From a checkpoint of a small transformer trained on Wikipedia.
Size: 9 layers, 10 heads of 64 (2 for keys and values), vocabulary 8192.
Training: a variant of Muon for these matrices, 907M tokens.
Each number is 200 + 20 x the weight over its row's rms, rounded and kept within 0 to 999. Layers, rows and columns count from 0. The size before them is the row's rms in percent of the matrix's.

# layer 4 MLP gate, 1728x640, rms 0.0412, rows 560-585, columns 512-639
100,184,144,197,224,210,188,227,194,182,205,207,212,189,213,221,184,203,186,185,208,180,211,152,233,163,235,196,190,215,211,187,209,205,205,188,166,183,194,199,170,163,197,189,180,209,188,213,206,207,246,195,225,223,159,215,192,226,198,169,186,188,233,187,186,253,203,209,229,202,191,184,205,187,156,191,202,214,193,165,220,195,252,184,233,221,216,197,188,188,182,208,182,233,190,229,175,200,175,221,215,210,223,184,190,175,212,203,255,181,183,212,216,201,240,221,238,229,185,165,182,226,199,196,203,229,192,216,203
099,194,195,160,172,208,230,211,211,141,211,221,236,183,137,186,179,171,206,177,193,223,180,218,204,168,235,210,234,198,161,201,192,242,207,241,186,200,200,180,187,229,195,177,198,231,176,205,189,206,179,202,179,174,203,172,177,222,185,224,170,190,209,182,214,209,233,208,205,217,218,239,218,211,186,179,198,222,183,192,222,213,210,203,186,215,189,218,223,211,191,179,154,232,188,189,203,198,194,203,178,251,215,228,210,235,177,214,168,172,184,163,203,223,201,244,172,231,196,180,187,168,170,196,205,181,222,216,209
108,188,193,193,221,180,204,224,183,218,198,160,183,197,170,213,227,234,248,178,210,191,177,209,226,222,216,184,221,205,207,243,162,202,180,205,212,218,211,221,216,206,183,215,213,201,180,241,239,166,179,214,198,201,206,231,219,199,193,231,198,220,234,224,169,206,216,216,233,200,190,233,225,180,170,210,221,234,172,211,188,208,192,235,186,214,230,267,196,175,213,166,196,203,207,225,190,191,160,215,164,196,178,237,200,192,231,196,184,221,199,205,180,199,196,199,216,205,204,235,207,218,191,199,171,176,184,211,213
096,211,177,207,194,196,200,163,241,227,211,230,215,178,182,215,210,178,176,227,165,190,218,190,199,227,225,212,210,207,211,182,196,189,187,221,181,203,190,228,179,175,221,219,241,174,170,176,206,179,192,193,196,193,184,185,189,189,179,202,148,191,213,228,159,205,191,199,180,226,210,211,189,182,192,203,220,226,206,170,220,198,227,209,190,190,216,193,232,189,194,210,188,209,221,200,175,239,223,201,196,185,164,238,178,166,180,200,170,196,224,216,185,230,212,172,188,191,192,190,222,179,200,241,233,208,177,229,193
100,169,186,228,184,244,188,183,204,177,167,210,202,204,185,206,187,189,173,221,177,226,172,196,216,178,213,174,183,209,184,150,210,171,215,197,206,205,164,218,208,213,201,205,251,173,217,193,192,197,195,206,231,180,200,239,171,196,203,184,164,182,207,178,218,204,213,202,184,171,194,221,199,193,188,208,209,218,187,215,198,190,195,189,176,210,213,227,187,213,179,208,190,192,213,213,193,187,186,216,193,220,176,172,235,199,223,180,181,206,223,204,183,211,182,210,199,194,187,225,204,223,180,205,204,219,200,180,199
099,203,207,207,168,193,173,176,220,214,187,217,194,207,203,243,173,191,176,189,229,214,194,190,164,225,237,244,229,209,215,179,236,201,196,203,216,190,202,203,215,184,204,189,203,197,194,226,186,190,224,225,171,174,195,200,213,230,186,176,182,191,194,187,196,194,206,207,182,195,188,194,167,188,191,194,197,226,246,238,205,224,185,214,200,184,187,199,200,209,204,219,226,220,223,224,223,171,193,210,246,215,193,209,196,177,251,206,190,204,197,177,190,203,216,217,193,200,176,162,186,211,188,217,176,196,230,219,212
099,169,185,183,226,188,151,170,206,188,222,198,227,190,218,202,190,228,199,162,190,207,208,184,209,228,215,220,190,168,158,176,217,209,196,167,175,207,193,205,213,205,225,164,226,176,210,205,222,190,206,240,164,217,208,232,204,216,210,221,187,220,227,212,190,182,189,226,218,223,217,176,238,219,216,217,223,220,238,221,186,210,191,211,182,203,190,218,198,201,213,209,215,227,230,175,184,218,199,180,201,218,179,197,222,213,169,208,232,207,182,221,175,244,217,200,177,178,188,187,204,180,192,198,182,197,219,220,183
097,185,181,190,192,189,193,236,187,188,222,231,200,190,199,178,221,213,194,198,203,232,208,195,189,175,191,213,206,223,182,187,223,164,229,190,188,196,190,200,222,218,234,211,207,190,215,187,191,213,230,208,236,167,206,219,189,189,206,197,229,204,166,208,219,241,220,178,214,170,195,169,197,257,220,200,215,218,203,212,173,223,185,205,189,174,145,214,190,202,189,201,194,191,203,213,182,217,187,179,214,183,165,197,189,168,215,221,196,202,191,187,205,224,180,172,226,244,189,183,204,189,223,215,193,196,164,206,211
089,177,218,233,220,206,215,221,205,194,199,186,219,209,230,199,190,207,219,184,211,193,209,189,183,218,199,162,209,189,238,214,222,226,179,189,162,214,202,168,193,219,217,177,233,226,222,225,168,204,210,185,203,193,187,202,157,230,173,184,194,196,193,190,216,168,204,215,253,224,164,210,196,200,199,188,200,225,213,179,216,207,206,238,221,206,226,167,203,199,182,204,195,191,180,202,198,205,198,224,215,181,186,206,234,211,202,184,214,166,218,191,186,197,193,202,209,201,192,236,193,180,205,197,210,208,187,196,195
094,195,217,191,200,182,189,193,237,196,218,187,189,226,220,184,170,149,211,195,170,257,230,209,197,203,191,205,181,174,202,225,225,201,184,183,181,193,208,230,242,208,221,194,173,193,209,229,209,164,168,204,206,225,211,187,194,204,222,170,185,178,213,203,225,207,203,205,192,213,234,201,202,197,188,228,199,173,178,220,196,177,230,186,210,221,197,190,160,189,173,207,212,244,185,210,187,193,214,227,226,241,183,207,229,209,179,176,206,200,194,186,187,194,210,235,178,210,231,232,231,208,227,200,207,216,207,224,176
099,180,200,163,226,211,245,213,195,214,187,207,176,242,189,219,180,187,194,223,219,208,200,188,239,173,233,213,217,196,209,188,228,196,226,218,162,224,177,223,221,199,231,210,197,228,174,199,214,171,211,230,217,207,181,209,221,208,206,167,198,188,210,219,220,212,203,196,220,179,194,167,211,191,169,180,230,234,182,205,179,198,200,223,214,235,207,185,237,173,186,205,171,215,208,200,189,231,184,202,199,181,173,220,179,174,210,166,221,224,180,189,224,186,193,184,184,172,185,213,227,192,223,173,232,159,202,206,244
101,193,192,228,231,210,230,175,180,229,211,214,198,186,185,218,212,191,228,223,217,174,215,231,192,192,211,201,217,171,188,167,181,216,196,168,242,160,214,169,245,200,233,209,213,185,193,162,207,220,209,217,223,223,182,191,209,203,221,201,210,188,231,161,226,147,224,218,204,210,174,197,197,214,216,202,158,197,213,209,216,202,198,187,205,212,212,183,186,203,185,215,200,166,205,228,202,186,202,199,178,192,234,204,173,224,196,186,158,171,185,248,220,157,209,191,210,206,155,243,219,199,202,162,252,220,197,176,162
098,179,186,247,194,208,213,207,215,201,199,221,198,182,242,207,185,210,203,214,184,181,191,239,182,212,191,201,154,203,199,195,215,189,191,186,207,210,170,217,189,161,200,227,218,172,212,161,227,199,174,163,237,183,204,167,205,223,201,197,211,186,219,193,217,200,208,234,223,206,173,198,215,228,182,143,162,224,166,192,178,188,198,201,185,205,206,182,208,228,145,200,227,220,238,218,164,180,158,198,189,240,191,219,194,199,192,208,226,203,200,184,202,174,224,195,213,172,196,214,186,166,185,210,188,208,212,200,204
100,197,195,196,200,186,179,219,223,192,153,201,197,192,190,195,192,197,227,217,214,189,193,195,177,172,201,193,199,212,190,169,206,189,214,235,213,252,178,206,194,184,190,192,192,210,177,208,172,158,169,174,231,212,202,169,208,194,161,198,202,173,200,170,197,196,169,208,201,186,193,218,230,236,191,230,234,179,182,209,209,195,172,189,209,183,200,155,216,220,222,173,200,199,194,224,210,191,199,198,191,202,141,230,179,222,196,192,191,184,188,180,216,180,178,185,184,173,239,169,236,220,192,198,202,180,172,209,225
102,190,222,227,212,190,184,205,209,183,210,211,171,218,203,181,210,231,211,191,170,178,149,225,208,191,176,204,196,237,209,187,231,204,195,173,198,207,200,167,203,209,204,219,191,165,180,177,216,225,219,226,187,196,223,203,210,230,180,215,193,199,198,192,199,183,181,164,195,190,237,171,191,217,207,210,203,218,185,198,215,208,220,163,176,218,168,186,157,224,206,159,231,201,198,202,217,194,186,195,202,179,240,164,230,205,165,192,204,178,176,194,179,215,209,169,184,190,170,211,191,187,196,232,164,189,210,223,224
098,222,184,193,203,223,179,221,193,214,186,178,174,168,167,206,191,191,173,198,234,220,239,229,223,238,217,237,212,207,216,185,185,187,212,203,213,177,170,200,187,227,236,194,184,192,227,197,166,172,217,222,204,189,236,210,226,199,196,202,211,207,178,198,216,209,191,211,175,191,225,204,226,222,204,187,195,205,168,196,230,182,174,213,181,201,238,211,216,227,203,236,230,182,237,209,196,204,162,227,209,160,220,197,201,185,206,208,198,231,203,190,230,195,206,225,165,218,217,185,192,193,191,175,183,190,220,213,191
101,237,195,149,177,217,222,202,230,209,212,208,220,216,229,173,203,179,202,169,205,166,216,197,185,220,198,182,188,164,189,179,226,170,181,227,208,188,165,178,199,211,195,190,209,193,188,238,173,205,205,176,194,231,198,214,189,193,214,200,189,176,200,214,176,213,184,191,186,175,211,224,184,191,229,185,214,176,194,209,207,197,208,191,178,188,239,205,226,229,182,212,196,242,216,183,163,211,182,172,216,176,197,205,198,182,206,205,182,220,228,222,199,212,185,193,166,189,179,178,192,232,193,190,219,218,222,212,220
103,214,197,234,217,219,165,237,189,203,197,211,176,190,197,165,213,196,197,221,204,194,166,205,229,189,193,192,178,228,227,197,184,178,220,236,229,178,220,228,221,166,193,180,215,218,195,194,184,172,152,219,201,231,197,173,199,231,212,219,208,214,193,208,177,218,176,195,211,208,237,189,172,232,186,184,221,169,185,216,201,184,179,196,204,187,196,168,201,182,236,194,232,197,170,226,195,207,158,203,197,163,234,203,217,203,238,198,213,203,192,176,214,228,195,198,195,247,173,216,251,207,206,198,237,189,209,165,203
098,188,224,216,201,194,219,246,212,234,212,214,218,217,178,187,201,201,196,204,196,187,179,214,215,219,213,230,183,190,204,217,181,235,248,193,231,191,199,212,206,215,170,191,189,184,203,234,218,197,202,224,203,182,194,239,200,207,211,187,238,219,185,166,195,220,225,193,229,199,232,208,195,179,194,216,227,191,223,216,177,200,201,214,221,201,168,233,243,184,190,226,203,148,174,215,184,211,190,208,212,184,199,164,172,192,227,238,224,178,205,217,163,167,197,213,169,202,168,219,196,202,213,204,228,230,193,169,204
104,214,204,198,205,224,236,163,220,205,227,189,226,197,259,187,187,180,213,188,201,173,199,184,207,215,211,182,220,216,164,176,214,187,185,188,167,208,205,194,227,181,186,190,198,215,201,207,200,201,197,200,217,194,236,194,185,186,205,209,223,235,193,220,159,219,186,217,173,191,224,196,223,185,223,220,171,183,221,194,189,183,203,166,229,242,181,230,172,190,222,229,216,156,238,204,178,169,203,210,185,188,187,214,192,153,186,233,206,225,201,186,166,211,202,191,219,223,190,147,207,218,186,188,182,197,199,226,188
097,161,190,174,192,229,193,197,229,212,194,217,199,234,204,202,218,196,202,202,210,211,182,185,180,215,207,230,193,227,213,192,180,156,220,177,198,177,231,176,196,211,200,205,182,215,217,206,210,156,213,206,193,202,158,194,186,222,225,193,207,215,207,158,216,194,208,201,201,207,196,176,192,213,204,216,192,208,225,205,198,221,197,201,201,204,203,159,237,163,196,186,215,171,206,180,205,167,173,182,204,198,199,172,188,196,213,210,239,197,212,209,222,226,185,206,186,215,196,206,222,185,160,179,201,178,162,195,186
101,154,190,180,193,193,182,195,222,207,233,194,185,174,211,211,218,227,217,195,174,210,236,189,200,225,203,212,232,179,175,211,191,190,225,204,198,235,208,165,188,204,200,188,197,198,213,193,171,209,184,198,200,228,201,185,186,174,222,172,191,204,214,178,177,200,217,197,191,224,183,213,176,211,211,170,217,202,220,201,181,209,197,180,203,199,190,179,218,205,174,212,183,228,182,223,207,211,198,191,225,201,209,217,234,218,202,225,192,209,189,216,196,183,233,187,151,176,190,209,229,190,177,205,200,218,180,196,210
099,188,225,163,193,220,220,232,194,189,198,202,242,171,227,177,210,186,174,208,156,232,236,217,229,194,202,201,188,220,211,221,192,179,199,206,197,220,211,204,210,178,220,215,183,189,229,194,171,202,209,203,195,221,218,217,206,212,194,189,173,169,181,215,222,194,222,180,201,186,223,177,230,178,173,217,193,194,188,231,155,164,166,205,198,190,183,197,229,203,214,187,180,212,205,204,189,196,204,195,193,176,192,206,168,163,214,198,220,206,199,199,208,172,164,178,207,206,176,184,199,214,223,207,199,185,220,189,173
098,234,201,171,193,220,206,182,218,187,161,197,226,189,220,173,247,160,193,200,190,208,180,219,244,209,208,226,213,208,185,222,173,210,227,234,176,224,178,202,201,222,199,207,199,209,195,192,206,215,157,234,184,190,195,215,221,240,203,237,203,227,189,185,164,213,227,204,193,226,173,188,224,202,194,204,159,228,185,225,181,176,211,216,218,187,207,197,194,219,211,179,222,202,157,219,232,184,250,199,213,185,220,193,214,219,182,206,195,223,182,157,220,182,203,206,170,222,204,189,206,243,182,205,168,194,220,212,165
097,207,196,205,196,224,211,206,232,191,204,228,210,211,198,202,194,200,221,204,214,210,191,182,162,211,184,212,200,232,208,173,176,186,202,227,214,196,176,204,188,207,196,214,242,183,225,223,192,177,180,222,188,188,211,244,199,225,225,175,210,178,219,196,162,206,235,201,223,244,200,175,229,223,209,232,182,178,167,195,222,205,186,209,162,214,216,214,163,182,227,209,184,194,182,191,213,185,197,203,208,178,203,191,177,201,199,168,209,208,233,183,169,209,196,195,219,215,209,202,219,188,189,212,215,255,208,210,221
102,219,202,217,212,182,213,241,175,187,178,223,196,203,232,220,201,201,200,184,197,200,165,179,236,221,201,246,208,208,207,194,174,164,198,180,212,196,228,225,181,213,170,212,224,190,177,200,243,217,179,225,196,220,209,217,187,207,206,223,207,178,210,204,185,241,197,193,191,181,170,230,241,205,216,182,181,176,243,206,223,217,196,216,190,192,186,192,172,204,207,187,217,240,202,206,229,214,224,165,209,174,190,197,209,183,210,199,226,181,181,202,177,189,199,215,206,219,177,217,182,218,197,198,215,235,165,173,195